Part of a small language model's weights.
Architecture: RMSNorm before each block, learned positions, no biases in attention or MLP, untied embeddings.
Each number is 128 + 32 x the weight over its row's rms, rounded and kept within 0 to 255. Layers, rows and columns count from 0. Numbers have three digits each. The size before them is the row's rms in percent of the matrix's.

# layer 2 MLP down (transposed), 512x320, rms 0.0333, rows 281-352, columns 192-255
077:163127158108147091144058099095082191073133140172090133138109137134153144154101140128114140123094173122061080111153146170115141174161139151106108113115127114082132178111104067130159113111117130
106:119100105150105124119104137168177116058110113110172154171149139135132124106120109172141093089072148167112106158132130135115123144179140144128149082131132131158161151080117115121137129170189135
099:099141133170086104112098090120116165130126080069178122135165151137081164143129088160181061092096144154143120130100122116124113141118150161157136126123177167157127112147063121145132147062100146
077:120110110097090144075143142093154163146075119143148141137049112167146137141135150129116131122119163128092116100123104139098097162129137120136167154089094127178108152118129097123102171105126162
103:126091105121168154107154118129132128078117143147121104132168098107106152131108082111092138146167227142131154090135151137157143092064088121116126140130088122145123186110155095105166109095140168
073:122082126123111243095124137144201082124043126119170124109084149089109156111137156169130104143105139129152165147114087146098048127087141143138154137137103174216120136107128141120145131102145135
110:113050134104132129110167158101141097173143105126113094118103094093137085123050103158126101209121074104087154174134169164100106150117146127170168205165136101121155162132130173110095131155147125
087:096130178157122123115218197161119105119120151126092160127116136191120156131128111174159126110077161093144158111105165137110100106082157146091121109066076093160169200099119132148088060083097135
065:106145128143160050150128096126095159107219157139104117130180116165146114136113103097145151078156103104130117107128163101138217107159126138124086123131154111063122127139127133146145122131119118
092:131159106144094130116158182161123154096066164114112206071154106104147217123133144122101096066184093123158133174155186094141168079143113086167105131137102133153133091127113099155085166133133144
112:131099070148163134111150129159165130090150125100115149139158140045196109140153119136118067145113082164147102177108161118081106148049150124146185143112152163171133118118124151146131093150110172
077:157099072078128095089105094164127158114164168164115140124078098129163141132140142076116123138105166101092151109095119144119151143185187122159128149106112086110126187140099112134140138078155130
084:102171197143128121096132096119120128122090123169146102137128147187179100151124139125145131084217121163132128165147102075113137130167182126124121089098127095087143144116168105103084147138134114
125:148091081180151124163104115167165149127091127098087096103061079151183124124130143142151087111159117096127197148095104140136122120119147135185135165140114106107117162188140122095152146060155060
129:162136105104171118104138148158141131111123143132140131135150104173115131127180097115123142131165148133021128102125102167161143114046147116143151132108140141152123097191095122113116068078133138
086:111138126131113225104143156128194084151037131100166105112079171089093129125130156167113090166108121131128150145111093157103018120088130120123145113149110161213157124112134150117093119117143133
097:161161167141221102147149063142130176072152116161140090182136103204160132145105090141117134054113112081115114178121046085115099129096101139103109100185116134124124107138077077120152123100114131
056:163120116071113180106117143120168104137061101124160146135067132123108148091129137132111106158105173150125123123143089181105054132096121116127167127133112139180138165100139134093108111122129145
091:145131134153133174092170121113146161118110133161100160101103022078160091199112147101074147123105127116042100136108098151122128120132022124138101135125175117144117137154141093114128108093139141
103:174132104073143136146096162146116143218121122112087099151108133119126078089096148079104139122136091115100112062122114157151134138068133109119084170090096105134029103167070145135128137068091133
116:178106144122095096148123152153127089144112132128079101132130141141175147168132060111138127094145146160133107066103105150097098143050114150126079154118127128161137095115101142199145086172132150
076:136120132069141136120182121114119097120136160108178091160121157154119164097121121146115086136118092079170103104143153151170122119146116076066184124129135123160119131147122121175109117168131124
085:174146120114104105078098189036100166142134165141099155159100111138167101135110141154116120126129114143123075084134147135117141149177167154110153195125136103127139149147126097150109126132096102
128:066110098185131109113115156183141126170160175158157199094084134134065157095164143113138087103129103130142109144101105135096145195114135198152084148117098167159097183146093159117111099094099171
111:147028142107120101098129060107111134042119149158117064148150121170106145151184070165121153171128177158165159164139126093088129147156119136121152114131151118116157148104179153154161095140120098
118:129166148130216176128179111134146133121078139124138132067154116182085165125072140142165133100131051116132074158142126132043143100169096063170188135103180193145156119115097182125110083141128069
088:093191136156159100113107096139126173145172129176070177175103143163196140171097119111138139037139166156094088089144161136111223157139135139160138167084148071088149153186108116133173113141186108
079:149184148044144112162114188070140130155149152104116123066103126035082161069104106154130095139150121113151095144110092121147139144151129102043148119177097088207125127122154132110137153097081195
093:105188130097142138143156121120196097171121143128149088098105174103182085123156109084133150162172125102147175153171135128051108085048102090154178120127128207148135102072111072118146127171142141
122:113087130101138123090197137152109098098138150131143128148100111160154120124087112105152151161117088111071144159148152141106138091142075131142086133119100116117068107061111140111124205094150110
096:086144118116177117125119088107130102145121094140149125123133079131103138103127081133143150111197192079134092142148078062175155119134096144085153127157111144123133075116107143106099115123154120
114:126107138160149131110136067118139170094132125135154150156073137148089074070095164117067101123129121131082097125109131065086109099064089074154084167154129108127081114125108170090128129125056143
105:156139207108082134116145138207153108055134116183113103119126127136095125117108157075069122162158155080061111164042186136119114151086166206093104143120157166161061159203136085126146035146125153
129:156136143126115123098189168187140140179165156167144157126118109122130088120097094113151136131043123091131113174138131118158117138085082128097127160112136102070099073143130132097089182088167121
092:136105095199164161119166159121132064196087119108078097098168132079110122165127164162134077142171055101130185114114126082150081119116091114115116104128193141169120123103171146155121156172126157
145:176113130136048133077099112083102151156128111156121160128150083051124090148143181100100160162117177158143149104093171110148116182193169172155105163145126134140123175146167155102133100116115148
119:108161134178130126155095128141142056077117170112113127142153146129124145148143116123113135091125135139132129124035100127148124109158120093145113122114156162114062096075086127085087113124081138
090:120175171128111115089194140168108208148117097109177103133140107123136123106090138145095126108139050172133159121128164105125145130126115166180104095105186116119107106118073092208093115074082144
114:125133165167126129101091057121118183086128143114122187124072142222173132164099111089122174137173071156126096098134174144121089112225175144114115138168105139076146122110090120147149077062166137
094:100148109144125120106128076117118155128134130158118157098120111129152111089109106132104148114091188156101105107137166124077097118090104196111126144206096181125115173139214104102157202134121127
106:175106112171124092082134138149084174144104105182131104135150103226208131190114086111124162112106090177116119122167116142132145119137145141116078103069139077186124105061067083130159181119163161
112:201116096162166142129121153130140148116120138062100140128110080122116113106145129126109145130120105132152123092133156157169140117069133185096176161159107118115137154154194137121125128144121163
103:108049123060082129188078056106181135067115107170072154114151143115098109118132139133132111084109148141104088131199109101194119107061080093132206145097200078130137117136183120081161157115107159
102:105122161119133099140061094144063128126130131085129123120135147174148130182171144163098163106165177028205158087162103127149154105167132157148148071137133068106103080160116081142175197177098093
065:134115120134088126122123124151095138088125121118153121116119149146109122142148096137091186133101085131152128108181120115142164186135103149162161154084137060083147121127149120105125085167094105
100:136132129064136120054143113141126095104135169143094112113095124064135162135128120113138166221167180111093155204145115163096108208175063044107127165083132102106124133181087149086129146098121104
103:123155198092147120170107112154099133066076158144113106157122125171123128149154157083128124103134118096114111157146122071139120106178179124118166100149108109114162096114127076141171139161153091
128:174144127198149134097079159165159178150107183095123178139130155142120167116130133131153159096112110176150149069110100140120099121169125108176148137076091120155131131147153095095170145108150144
108:123188075150069119187147117112154111148176093096138076137131126123080101145128163171121101187117179075131132073115076112120093119130075091118123120178118119124175121098173162166084165121109116
088:088218086088146116137164089133159127149129125091096057119143135176154072123128159112096137134140087146104113117111149109129126147104224140136129137163142160163152191116153153131108175161097071
101:125113144125088202105117139091134066169045101103142153146114148105042154122158132130099112139145152137111099196129093162133071138095118125146168147155089090163137123149157115143112138113119138
086:126082099098142121119137201104097117122125144078127129105143109091141078125162125169116112183082162120169194137121145096070090114127132195104174123109129171158121101138157176098122119125138157
137:104092080205130144093175165096126127140128098108151128150131173186152095115159125124198059146097105092078139122151140161133111129079060143068140057138145109142164128156172159146112129125158158
058:115130173171159145128182137110129042160113145126115154129157093117080147121187117222164146143143076127112123143123112106088101126195106084118173111117097136212134081082138109120095155103145129
114:154125106081162151161131139143137143193110159104126141096109110123136185189093173087083189098163121138107181120103152124131135161110122101144096171087095104123153101146132115159108173135093138
082:136149165140074099165135169169135139135115152112149101159165109174108145134104139104160129148100141131130182119158105171101112148112163167182094172124086114122191143073152139128117118099162140
097:070130093141137129152128117101115126111142158118122135130103166152164148111103174162110154133101178155161148128166150161133118140162110189116078095117165119095119184140144124142133148156171150
106:137087144103143153112124118100080136130137125168124102192106101161138132147128131164140228123122186155149092125149156104122165127160112153152090172127069115084109142105169111158146104149139133
075:077116069136127117162164140125107112118154138105164133139107144195048130098149144145134135192129154151126101084140100083173100121118137085125122117070161126140159102186134125111148106087101108
075:120131121141106120138136141156117171162119162112091050114085143108151124119147150175140113145212084119151098130140150125148140121108113117121146127088142163126165162159149083079159081114107117
085:153195148126102138122148059150143128148121069086056162126139107188191133155133152095100134111145105152153153122093182132074105152128118101133073158102055126120136149129149178127178079111123141
089:138116163105102110104122069086148168153170143093148109090156141104157159135127105098133112075105079127145121142097166145139125093043093150206176151173111118131108123121125120197142182160141127
093:114144108087167141131145122160133097121114135144111122126107116131122127116149088109118065150181165087165159128139143118173169120147087126149115105108155104140156100127208155106158156118125116
093:114125144115096120131113133156142116092121173065144108112154169063200131147130159143123149119177151030135096165177181109139136141115135135120120077151122119087161155116072126129093120140091130
120:144100125099119131147103125131153101135113117199106067139126105101121147108063133149091116149126160089144180163150158137084118131131153160120125099116143084139123134202193153115117121155123137
096:146105145127095105117127152168085139146116061092198133119144109159066116097133033112100137150113058110144158153102075173124099094127076131152096071104124155112145109113149115161097153075061101
096:123196148149065133104162133109118152107152135108125191092112140163094100052133112126098089154105152174101179116134156127191120139160143225135129124109096126149140141138121080143098166123124113
088:131075164117130114157130120090132110117136126196157166156162078136070136178098152062181106094179169164167111102115116140164126158172089101160115105096131125108150157157129087045214128107125136
132:096157122109078145104140117123079104063135173156101144159093159156100115087125098112215147169119098067114112137157162144082114143095144156109142107073182111103143073124067150098176090181176178
085:113126141149104229106139145127186056150046148089188113118104156065068144119157149156117099158131136158144140148123107141095007136087119129158176132131119161221150116110152154108107127126145138
087:179140196125083085074098190154138135077107144144113193121142099176150186093137111131139167076139145127111053136171086204115176099083109118131113117139097156102169168117107122128130193153095155
070:132070128080195100170104129148150147138162141075134137110160139161095121103134133145145110079159165158177079130159109192169134149091188126157146093111144118148108098169162116117174100124138159
# layer 2 MLP gate, 512x320, rms 0.0404, rows 282-352, columns 192-255
101:064139128186092111129170166157159084169166128113134110053146178099122125099100142143108108123097138107146102127118147093105067108085118093105150149119158124156175088086139169120090113138114118
102:086114122119123097101132121131129147110120032157149116108165096137133132152104166101165128123077107099117119087138125127091139141124181091169126125118138178113131121125087114139190139124155173
076:090136167189138158183155120175129085127180162099158117112204122098084112113156138116138159127138073142140145124100112116130142082140122173081084094156211174096154098105147168129102127149168132
098:140091118139189161099152101161141134077110160137119110164159132096109136139082110121070131142146191158138129118129157102143151097056110129135135176150102120147103174130152085080143126112140142
069:163091110087087149051120167096156163138059143159149138136091143106129143143141192158119112177075149084092144094137106156082088150110141137135142134119095159175128168113118132131145155088129126
102:115158096122067146101114074124138098107135133048144170083112169109083069082153125101126136125104106144115063121114109136189130107102101151108178091104191125119150087145062117066081108212135148
085:122111157159129133170204174196147140154126183086151199111137151149117126144079140180110106126121104118106149117141177131107114110095165117115092116066072141178134167093095187124109036089139108
064:115102152132129038134111088102100178123209111113105169153138103150116125118133100096156121060178115080126109116141163094116197136141122171157077125116144108073102134122097120080149114152138145
098:117152124182067162106156198158120144114094141127091114084163129136154171133092149071104089074160134152099160107178161105069138116147114131130089128148132127141124133172124134096130151119140087
096:147101077170146144133145150162161165095160145124122152158118146062165098134137121110103063136091124191167100129117163103092105147073170147130145168119148136175125117095098162132134082150114155
095:152088089054127093109125097164129149115132191187119192097056115172154171133153132093117106133092189078106139085123089181133123144148204114150119142096098114106144202133094135170144137128122156
085:139135107118133176123130146187143177136134151104100166144127120135076089184145118151103085199137089109098100099151160132173085098082165074061128153099119157197102133168123116226113121120154161
126:084117137141125155133078096155101110087134155129176155090188137097045089116156141111113123130147110104132114115098095081090134125072153125177110119075159127124127123140066107149098080087129147
090:097124169131057150108155168166151134141136103087155125148110105158116135082111158165131098148175106111090127154095107094164126111165092188187201112128150162160149107159123152146061100169151140
066:080162126144142162133132107085146123148124113083175155139135137134094054123206152121065117131142153125149189196103083109129140062114121148134115074179136178090149151073165124107108186160114174
104:161141074061165145140120116145108211083145092173146098179112156175193137130040105061056101129119172101046122119142121103149161114127116102120059082106131156171072170118092115158124071095104112
057:141115068116146083140112122124107154048177160170122118157115109143201139125092099085145158130153160108114138083161153115135201176147181124105123123087138142067085095173076105130139135080128119
088:107127116109124088146083107111119118142154128071149114161118189156098119111111121106099118127173082120163149127179150123115140134168195144094115112164076124086133147088109091183143205131100123
105:085119158194131117130197131113134106121142080131119090064148166121166117150116099172099079163146186141158151162077176053140097132137127142111171085183119148126171113086207141138129088184152075
110:177130135134102103121116054081147143115112182156089102151128129063147142179176125111147163099137136162110150139158059144105146133129156168121177131122119136093147155143102098176155173123171149
076:100209157136090131139140134169102105130145111120066170140128122118173139124072087114143166105155133241122125143162152082093133142068118143156070120183106138082133089133135146124144165128106138
093:117151151176173148166152136135160078124148144158178136130141164184083103149179132083084157116137108132097117144103136129154106074108122125175097139146127146103167129055115117114107089123149149
083:124135158189082144119193163188152084169148154082134115104139165112084149104166151154098113146122128172200082125117170102154065110135096116124109173166140116144117121110155164114120094182149157
102:103212118157109151159091198132154121178134065089131202160129129088132107085066183067128125102117101106082062098113132161156104124114130103113092144121086130130115117161098120117114151105109195
109:141161156116194175151172100125125146120083158130127144081157100155119129160065124141164144110141061113114079146145125127049144112130071059167162199107178202163123107133082195130112088129154054
100:120109158111152142102191182147129125151102091120159096159125098134107112149099113077133116173147077114125085145131135075108106053117158063120088134116125165132173042119146152132109143148101110
083:134153138134115138162113094084147144143142093101117089141151118072141092088109139101130064099162134163136177116063138151107166090106130207125137128174077147119156192086105149105141174124145140
090:136154140108102106122167091057173137105118141120208154060126176120128122131097140127105132106156081114129165116137088145097112061089061111154166081040135151132182139115116075107140113196133145
105:135184127172113136166075116109160146153125098128116120078128144114115141127139133145094100109143153151183118113080104109163117165128192119105143122122186127157172146184141120127145080183102152
097:085090127142181135167172085114079100123127071141157122151135095122104090120150134122166118158193185087114129136106090103158161110141116152148102122157093114125143141100112129112107134103097094
116:139079109171129114098105127079149129109126115141100123138139110144094145137157106167138122128164121128118145103084067118074146096163123139199134125095133137155138186124074076165122161120178183
102:203109111148131112120165099159132123163134134155114147184135164156105129146073146117093144111185139150092128129095197115138127124163129174070081132140113154123025183146141139151208113078118113
107:129179135147150184122100112171160109110128115074134142089142155141126114149152077156152150116163107169181115114157085089156123122105129121149164168117149121108177100086110115087103061147100119
088:089175124203100183130190130151148105161073098097125150074163149128096146161150122160148124131133085102129162160137089114117006109104118105159125096126157154149174070098181112146096139172169146
087:077143175167140121114087087160100075133129115136121140048168158105120114126162169168156110153150078122166094137076127167114115111138169135134124212133112176127161160122118038150049132138075157
118:075160126127113099148145100151138111072117180075157117122137155162120144197097149108160098081113141121155133096080112132114143118125127079128130084170159155125104074097135122084171095124066122
089:092184106088127115167103082100117136171109178096083108122104150128137094151159112092163129114142097104157183161114099102144130112089216147121174102098084112100152074079145076086069160189094127
105:131158098085139156125109189131153116184158107135135089084136140110086133105134142125122066174104204130174164114154111111127151124051128134145103151075162150164145088166175140114061124185084148
095:166112121091170130111126107110171122129147096098101125153167096122088128187117148067164119173092100159167130156071112138135157139075127108130157090083162121169160126097127143119114124110148061
097:117148113085125169114109103147169138113140135093150135194099137036037096078150172157092048167176128115109093139101108120140112161093096143157169114150122126088103134192166139098092086095115092
109:178111103115174137129081219163136178168139163123117065150116157134149148133089088084113140161149109111096102104107167173147106145139144138073103162118103099175061125098155163166139068135033112
099:122126138171083133176224145182145143107172162136103099132132130171166138098131210068112133122102168090154098084120159103110097106165154123120095155090127164157146097051153208157115117124132092
100:177109111134106155111170166096152165133130080163146155161133113069114132125076106082141080142095097199056122140100145109085116140084119103133070177129113188140122142130134174147112082109183162
065:139126158125166132151184167117131123127115132099124168093130074176170128128167161136119141138095134084082168123130154161133129078140198113085060061158150130080166085183130155086178169158022093
100:092180118204096165155132131181142169118126153106156105109141146181146138131102150118099070095107080124179089102132151106150113088099176161137095118186149129153115134097154204137126078119110156
096:135106075149083157103091144096180131152156138106118141079108144095117144128078124155136094141131146150105147102110118181130146132083085120099085154137130165152115157142128199077089107109125138
142:106175135133109182156093128171162139123188102122141153107151177114120136075134135115101166153127066144166131128108155133134131097123068124068141122113145142132137066077176179093097035182132127
100:144151071103140110099144055103125115165120161136096138112113109176112089145107208120103134138110095107140098133059110109127143110141181082150126098116138169134166120177123093075086173132122138
089:161186098135155151134170082067131145145139163121107039122128112180162126108158147167117096162114125131145153121098104094145159114163142174148089111136161180137171167134119135077120205170090056
097:086197113160133164182184180145175105157142107069153107112184167134065083159137129137076121147129120169174132133093126089177072134091105144120137046156156200157150095094126127065071126120095131
095:084117156116112146127181167129110100147151167098137118110125149079143114080161128125113071162096137093193136130158172093029064085105112203150177109101145164139149084137142141112095132139130186
131:166077157112142111107088135141147153134090131169139150128100129109114117133135162182135173126146134159114158118061056102114119116122037125173139155126120111122124154091125072180122102123178164
091:092117165182116207195179148130177098137149097119175166166155153104098115160169156133100119109172138089157153131082109058108123112097116076139157143118146187156144094075126146085110118109121110
103:113106161174084136119183153213160144167165052110113136135129200102168145100102123129148124168116175148132070114145182120123078087091115126074166142145113144184110081109162188098101074159132128
088:105150115110157134154159197164121149133066079111183140084160137144139121134120099115119145154148149091163101112132170139140094161110123091072120087192112176185098064131128212110128106147085133
102:128051125085124127089158101092143107075123094132195139151159121081112171141140103140133133116128012134121142154144116095169142137106093116167166145081123107131124061116144070135111128163118130
100:119151119134121114129100150138160141118138080081179181067141167110114124073121122107111092108131102127120156110156109123130099164069147106103127051119189159123121116146077147096123143121115123
079:149121132132108111123086133086149164138128144107071108094113096054179145094151132120105130036116097126111136145097131161063149129162150138143115167195092130115144142085114155169120166120186146
071:088162143096084155208182150140127167121126110060167103130118153140149138136108155134127090207172158190152157095170140140103095179098113105113104119161123152143121129139115161163149104100116088
086:136172166171105134137117095119122122122134157113064132117123138154195113133178166116046118080157102135167210136111172149060106126164140128104073148114075123138132147143126181124158091113159151
082:125142164119112129127103082181157161129125137147182117185110113149124186102091129109134170100147162151078169117155136133070107128157112123133058145114097179109073134156148136194135093089192060
090:161082126140101129174094131092111177135091073097138157167140121121118131133130168153143184124092056167079093134128108125110104136161127145121142204126087112089044160147070118159095119121087137
094:138122127126097128121117135161148115092123152088135118087179179077170125176158120147133140134181168045140105144171194135149137124110103141161120118121127143101125168130072156122092126143149136
119:125147119115175107085088112091110129138170145129126106170128080161148073146128141150143122112131111149100125138117066114102161088126114126195161090109147146122154171094064083135078122120155147
096:140097164151169115139149139182129105181122072092135095122166142129109107178159032083121075160122061138130135155153121157089121100123132157171129070096112173083146145112146108123074116163099059
089:115186127141037145139102139131115154104141144104100201096122186155117086081118117134092079130107159161092152131107144132192120132133136199173139173137089084148162144122133108127083161125121095
091:078180111133115122116119168183132149142153118109128080111109206109140128075085138145098115172111101078129144113170146107090123102061159133080128203180105154159119103125156157201081104127129104
125:144116121116138122082140150104148095097126162164172120132122143144081109171163166092167163133142127150106146109146076135090160113117119195140137076101126173063151175116083083142154077151206118
065:109117143142102128129165193111132107141118069104200143119182146093082132191177152176117179121158140148139154178096101078159100070139127109138140082103158119145136111135112064064119116157109138
098:115144118154150177120148091175134074211137119118210110103121142116098101066134130165062073163092116141156113149064120110177071104126090138148116129119165172159138075151131132092084083154110114
072:138124117172153153086107090076095121106149149128109146161118111093153147133109157148083131110107100108077124130079138144087141112144093145155116129122083105051160193123076081160117184124177080
# layer 2 MLP up, 512x320, rms 0.038, rows 282-352, columns 192-255
103:088114115144133119127127157208168129102138047116144144120140132075148145109171103143093089085039166130138085131113156122144107141116113132087146109141129129199105123101171136148136108125159125
097:113108095101170156092145079077080112105120165187118134132151079131089115130161191112124158095113091130125111143149086146067130069150136141181155087044106072115118193109082067172115180109154086
095:068160123138146161165173140170177078130223158128126150133175170135111120136112118113137140123104076117149120130115159092148133093121137116118101106104168132111140081091093173157142113142147104
101:080156147167095153154147156150107120127113068141200137089118089149124121127140169127136112161072107098137119204092052133145107112157160128173116136104150157090159060115149164142105188150125112
075:107173138141108115160154118112077103189210132123118147120196141119079057166135085110120178153150086134136144130117143069162145092128127150150107148108182117079146123146146154107118105164134091
111:142104100134119145104129117016157127098134143104089139126115101147127068100142095150120180125159145120088185112113123152139108182118159179218201121137111085108146207160077099149114142142154175
088:171111126123128134063101091052104122130136100166107120130122083092135117157220146115117108145124078116129088154088087130153170146176110149142171153106162106122158150164120055103088125145133162
070:077148157177082213114133133160173091150060104082116135113113129072115142130150145185130096130168134140148134171116115124144074124092097141173174123145115145160133136133176156130108144140108141
100:114081133139155119142137101123134097174129126134147032202137096117125129103196057140186143139084153127148114099079081125110116170115069171133173095096169139138131159080128107124142105108106175
112:100150158131136146171194111123119097136129078096138139168155126104112131131169164118146144123108108110118134147127175123056090122134098112117185113114107135137165142165123110114110073159155118
099:096123182165140181157169160085146107157097123095161114150153171166123142137119054181131125140179114146164117159164124100137068102080098141105114093192140178147181114105161107140106155186111158
092:163134052129133132142124127168169120132166160111118121180133098081060107147159134138088112182031114132097076125131116188149116086072119138100144163142117140186114160126108133170165125139166146
121:126131088165121107153150146205170150145118143083080103161091088184222112146083105147116057165123122148101187137124121163193115079125135121145133107170125133098143080149135178123114123154153043
114:148119113110173126106160121167149132114127150146131128138138104143120126101154095113093108134161142129039122132110097169150143096052125116151133146110131155153145119205091132124115082091113117
079:117137149120103176108145157102190121114046112119157130135071167128159119123157162130102110164094110131120107111123114140099046114070111108111123080140110167197154147110132085106095107131145135
107:118119086112018154113115217121111102152099142099138161080137158051119127096127157135132103222127143181138151123136204150121151139150157104147170181087146126120117174126178172146139128121165132
062:117152147099124094121182143094110124138174136136106149170154109173137079204112138162148112080155107106142106131153148114126169094157105124132122131087145192101172075080136085133130152179154137
092:137165088149170101116117150156133108178114157121124151135064142114174143137087135137125113110158208098083134112156120170121087206089152122134146138093130096166112128143110081121074143083051078
108:162139067080168130149098137097103174169073176148065159131119088177137147140129148101147146104137115109117118063122140170101131132103136116113085173115111156146093152197133103137134150128092138
110:093154129125175156120174099078109147147128108120172144194119138128134068088142175121130132171114135098120152156130153088176138109224145101121182129140165163060120186139124119071145160092093040
075:100149129121145142106158114088126114109154147159166101149143125130132184063040112108162129148117100128112135111088143154159140125094136080126188091141151133116139131166131102120118110097114082
076:163156112140119090146111170101099140132179172165099142106143134162149131132110164106132110107144110139155114136161154150160144165208191143101147197129138125074149127100121088188134109082093085
114:084123097153117117113091154193145132159155160138149224088092156135083157107139138098120061110136096141156105126086108140097135163105148204176077108119100144149113188163068139110109107102126202
122:138182108122077128159115202109117111119093087105093148165114108121146094130084178111140126148157144131068120098148192134135157132130119127114131164124092123107073110142145106126148156036126071
125:118106132102153140118124061106115042189154134070133118124135093113059122097187181141174131130145094091176127141142118087126106096130118154207163128154128135100195073103195079077114180156082149
073:124123122072207122092142128168115141166163071151088155108086126160166138159155069107155138090149142114135090134081160150092181137125182098137153135049129111116139139133089134175126119140144147
077:096124124096153092121091179151131112124151094169164118079104157095127201170161082163128130164117116128152067155083134135151152173149106106059147111111098094170097103158182119148120067124117193
087:113145105125172139140107167171158091173122105070131086149112129173102118144145134092161157156179141113145163170133173097109134122109126110083119168181141111132090129120113147199096142105123090
145:165091081059176092055083120112100183088099135151067132122057082142175114113098117103140165111129147112063123093177169140118186148182131087101102159080121052096072163197143110147169109103152102
097:120126129158093101076150137131142103182072121115157143120152101086133164116122089118144168103169138111130045162117111067128128142105068143079182144131103142120144104155132083080139139153124180
112:099153118120094124158095131127134084141131130165078117098190096102150162177184139121148156137144150097179157131097124159140159141201116176093183052073102138186125165148132103179185129062164172
108:075124077140163126129095133033097129172123126059135113099129123134155133150144123184197140107090081158158153107217104122116154114163093063170161096099108069074200097096133147137110201140150117
115:138109108101122146091182147186149128144161162138164171127115085106140102109088113103148135146072119098101111145119128108125118127096092103078117146097111083042078074116103155114103156062167107
087:179086163141175135117143116095144132111166081146101079183128117091156063122114138161096136075134107081116138145098155067157175148153101156100099119161119122142166156117105169186138210149140101
124:163123113150040144090105128097109142156136095124118166084149111070113102135131170102078130152135174174146146143065143110150114176179160186144119169153120139133135187153155154084119101115104148
114:170137160119180143129177101124150087084145104136077144107147151119136135127151166127124142155117134124162070124099157107176100095107094093114134111118086165134103143083123121064113133157159085
085:143166130126083140107175139175128173143122194105132118151157122119133121131092177110085150114150056148130179158122198107116138145141117150111046131120156178143129088138095135183125110118083121
108:170169123107106151127082103145129170154150115153102165153102129211162139120126144100112147177134171146151081095144185133093135112171164151146089170090136141123112102089153171144064118123142177
094:098064160123132130147134071080110154051113103165110172166128169161086138121138120181083152135190058117104132126093089081154145082146130093092122121087152138104105147161152091114139106102127179
110:165129102161145135106115127137132147117135137126162103178136147166101071138094143144132079127198088206109101129130111146150169149113113134153128108075141100171114106131107058111142144119161161
109:061141156092105110131132105147112122128125112177154116146151175126124134151124142151141111128161172116112136138109111109086111136163120071161076077103123141145119105118049155104122141089118092
098:128074167127066119163071101119151130093110146132121114108121133158079115137163155155131124102147146126083094141199102162208092087094097097120195168112156090155106126157164194111149155118100134
104:145119118110095110153082112086110193100119101179137161105105134142138172162096149037087120170152141087083119116126109167085173151125158143123051111108104105138121155174123139147153137136121123
066:148116128137095095161117153188131149112105175148117109153142116131096131167105160131175121139087064087132102146226133075191177099097153095150163119097165110137108124128186087111152108152087140
092:123120114136131122110119140140107145148073167137130106125122090092139166091163114106181138153182146120100182125143120151124104187179131044144163136135122146087092141143148126155116158065140091
101:156130053120107094067026139091172163109166131164098097097056135155175133157050141100105110113115181143088164092158086167086168201171138134132107055100133135155100176125130138120110150085162114
123:117175155163151118176175061140121127154115133110103120114173148128099122051139145151111061128107163158105103154144127188223137173108164108113102155173130138136131169148090151156174160089035099
104:120159118131049125167140145079166137150161085067139095136120105116103109120100138190138101187086154083132127087140159059139102147134049114106099127176102101099139079083193208137123132141117101
084:113142152102174112135174157185149123120127144079089105116166119118113079150116122087050138059152108142124119106144140132140100167108214121121158137150140156161153177073118121118150167146115114
097:116068132146116170108131150083106059169010105115161160110111136122114132102129134180124138127135159138087124151128073122102080117119133127172169130146076153185135146157145060144113194137120163
078:118084079111156104098148176144110124093107117100151166135132088095115115193139131167098135188125157140117189113157133118142141171109162167100135101105114102108108139127097087069182101094146145
133:170129148147144124133149181139130104172129094112177174111089149110071152122081140121148105129164089175136125138133101117190122141160162162176127157115113088128108150138196144117099136168131101
062:109172154167162112071138118074122105180082156104138154134197089126110125146134095224181198139141095146106136126103131075106100054213097091156149170164103128181132094130155109145111167103145134
108:170135125083086130161167092180128165184134088089070172173113111180112128155056143118127202099120133165092154119133168113102126090082134095117171114086128123103157142092089137171100179119119172
081:177119153049103091106149153129133152140122172150131142118203110127142183098146087153140142132123173124142174116074098177133118085120131125070092127116119100133136093121142125133132136093178134
098:097124098151096103163117195112134115085092169105114141118096138133092189164098123146086111157115061147109137118086094079182119108114151119157108073083117145085099139180098062148096158172042101
106:139069105146127092110134175202101196091137094113122151084141140157154130113092088097154103125148168198089134102174112141096144152107180119124091057073098144126108182132041122150178094069169124
080:165098164140081143102099162123199134090136058149131138108097104097150093153083178103127144113129139125140196096151189106124140104132143093091126122144113137124097145169066188144163132135168126
075:167078185121126124146146146125209159066164043176092152118112094157141136097114144158107051161100137173134111174119082104109152115150167179133144131170127082062103143094105162176152125179112167
086:103150115065167138145140102097101169145122084137160160085111144112105135122106116095123129160164106090149117118130088113166134143106147131075144089066150151132108145110176099141089139165119123
091:100150137133117152139090186172103136132085122135124179160114157153120148092118178163136135149164177137109145099117094122127169136188153107080116090068111149140116131181150095095147072104146127
099:185097138140069147139112104146125158110103085081127222177167142096121176165111150144120142119104094172103094136115120132039101118114124127118134156140119128135080120082079149177124087108106138
081:093202169097123130126142091112114083149107123104139083072105097120139109103128157135140138131120154080126083107141086116158106118115159122141092139107136135159207106114130105111103108137069119
126:162120126131108108075094100152164130100145130195092111147150115110104132100102156179142112149202130114125162112106154138012121128179181182139101136116147111120100179171169123140127144124169164
087:122155159117086123124125170168140144131111134091209167126115167145065108104143137142123164169107107115127132124123088110149093081116082087108038117169104141163192127138144215090123130162071144
089:187131127136106151107130153107164120155126193125185115107164138129130144105135098073118154128179100201149164127071104110126147133156118183113135147116148148117125141088121094106134104144181094
083:117079128161118143139074153135139182150139152128170149140052098116158146163178172108065054149118160105123171124170136155079144129111133112144111130144166155150115120176187083189085149105131111
126:093164128129124109112131112156040126115137139123082170169105104169128137126103144123131100117143095072151130155109136158061135111110140175126121125157148097151096104126106182108125185081105160
076:140122160146105202104112107133182105137047154114164119153091152112130130119121158127096144152094136147126116124150137146097018144085105150151139197134098128191161142128120132141122112118151140
082:135130163103139105060063127157105123143094211119114191078120138211113156124139118132158124141073137150113096138179090169144165113108107122155099104092129142150137119133103112104113175121090127
072:150161059131096137172150161109119151124101148114116107115135125127128095111148110096077105136112164129158134126209126140128128123141193166131077145112103180094156094204090131104135137100146153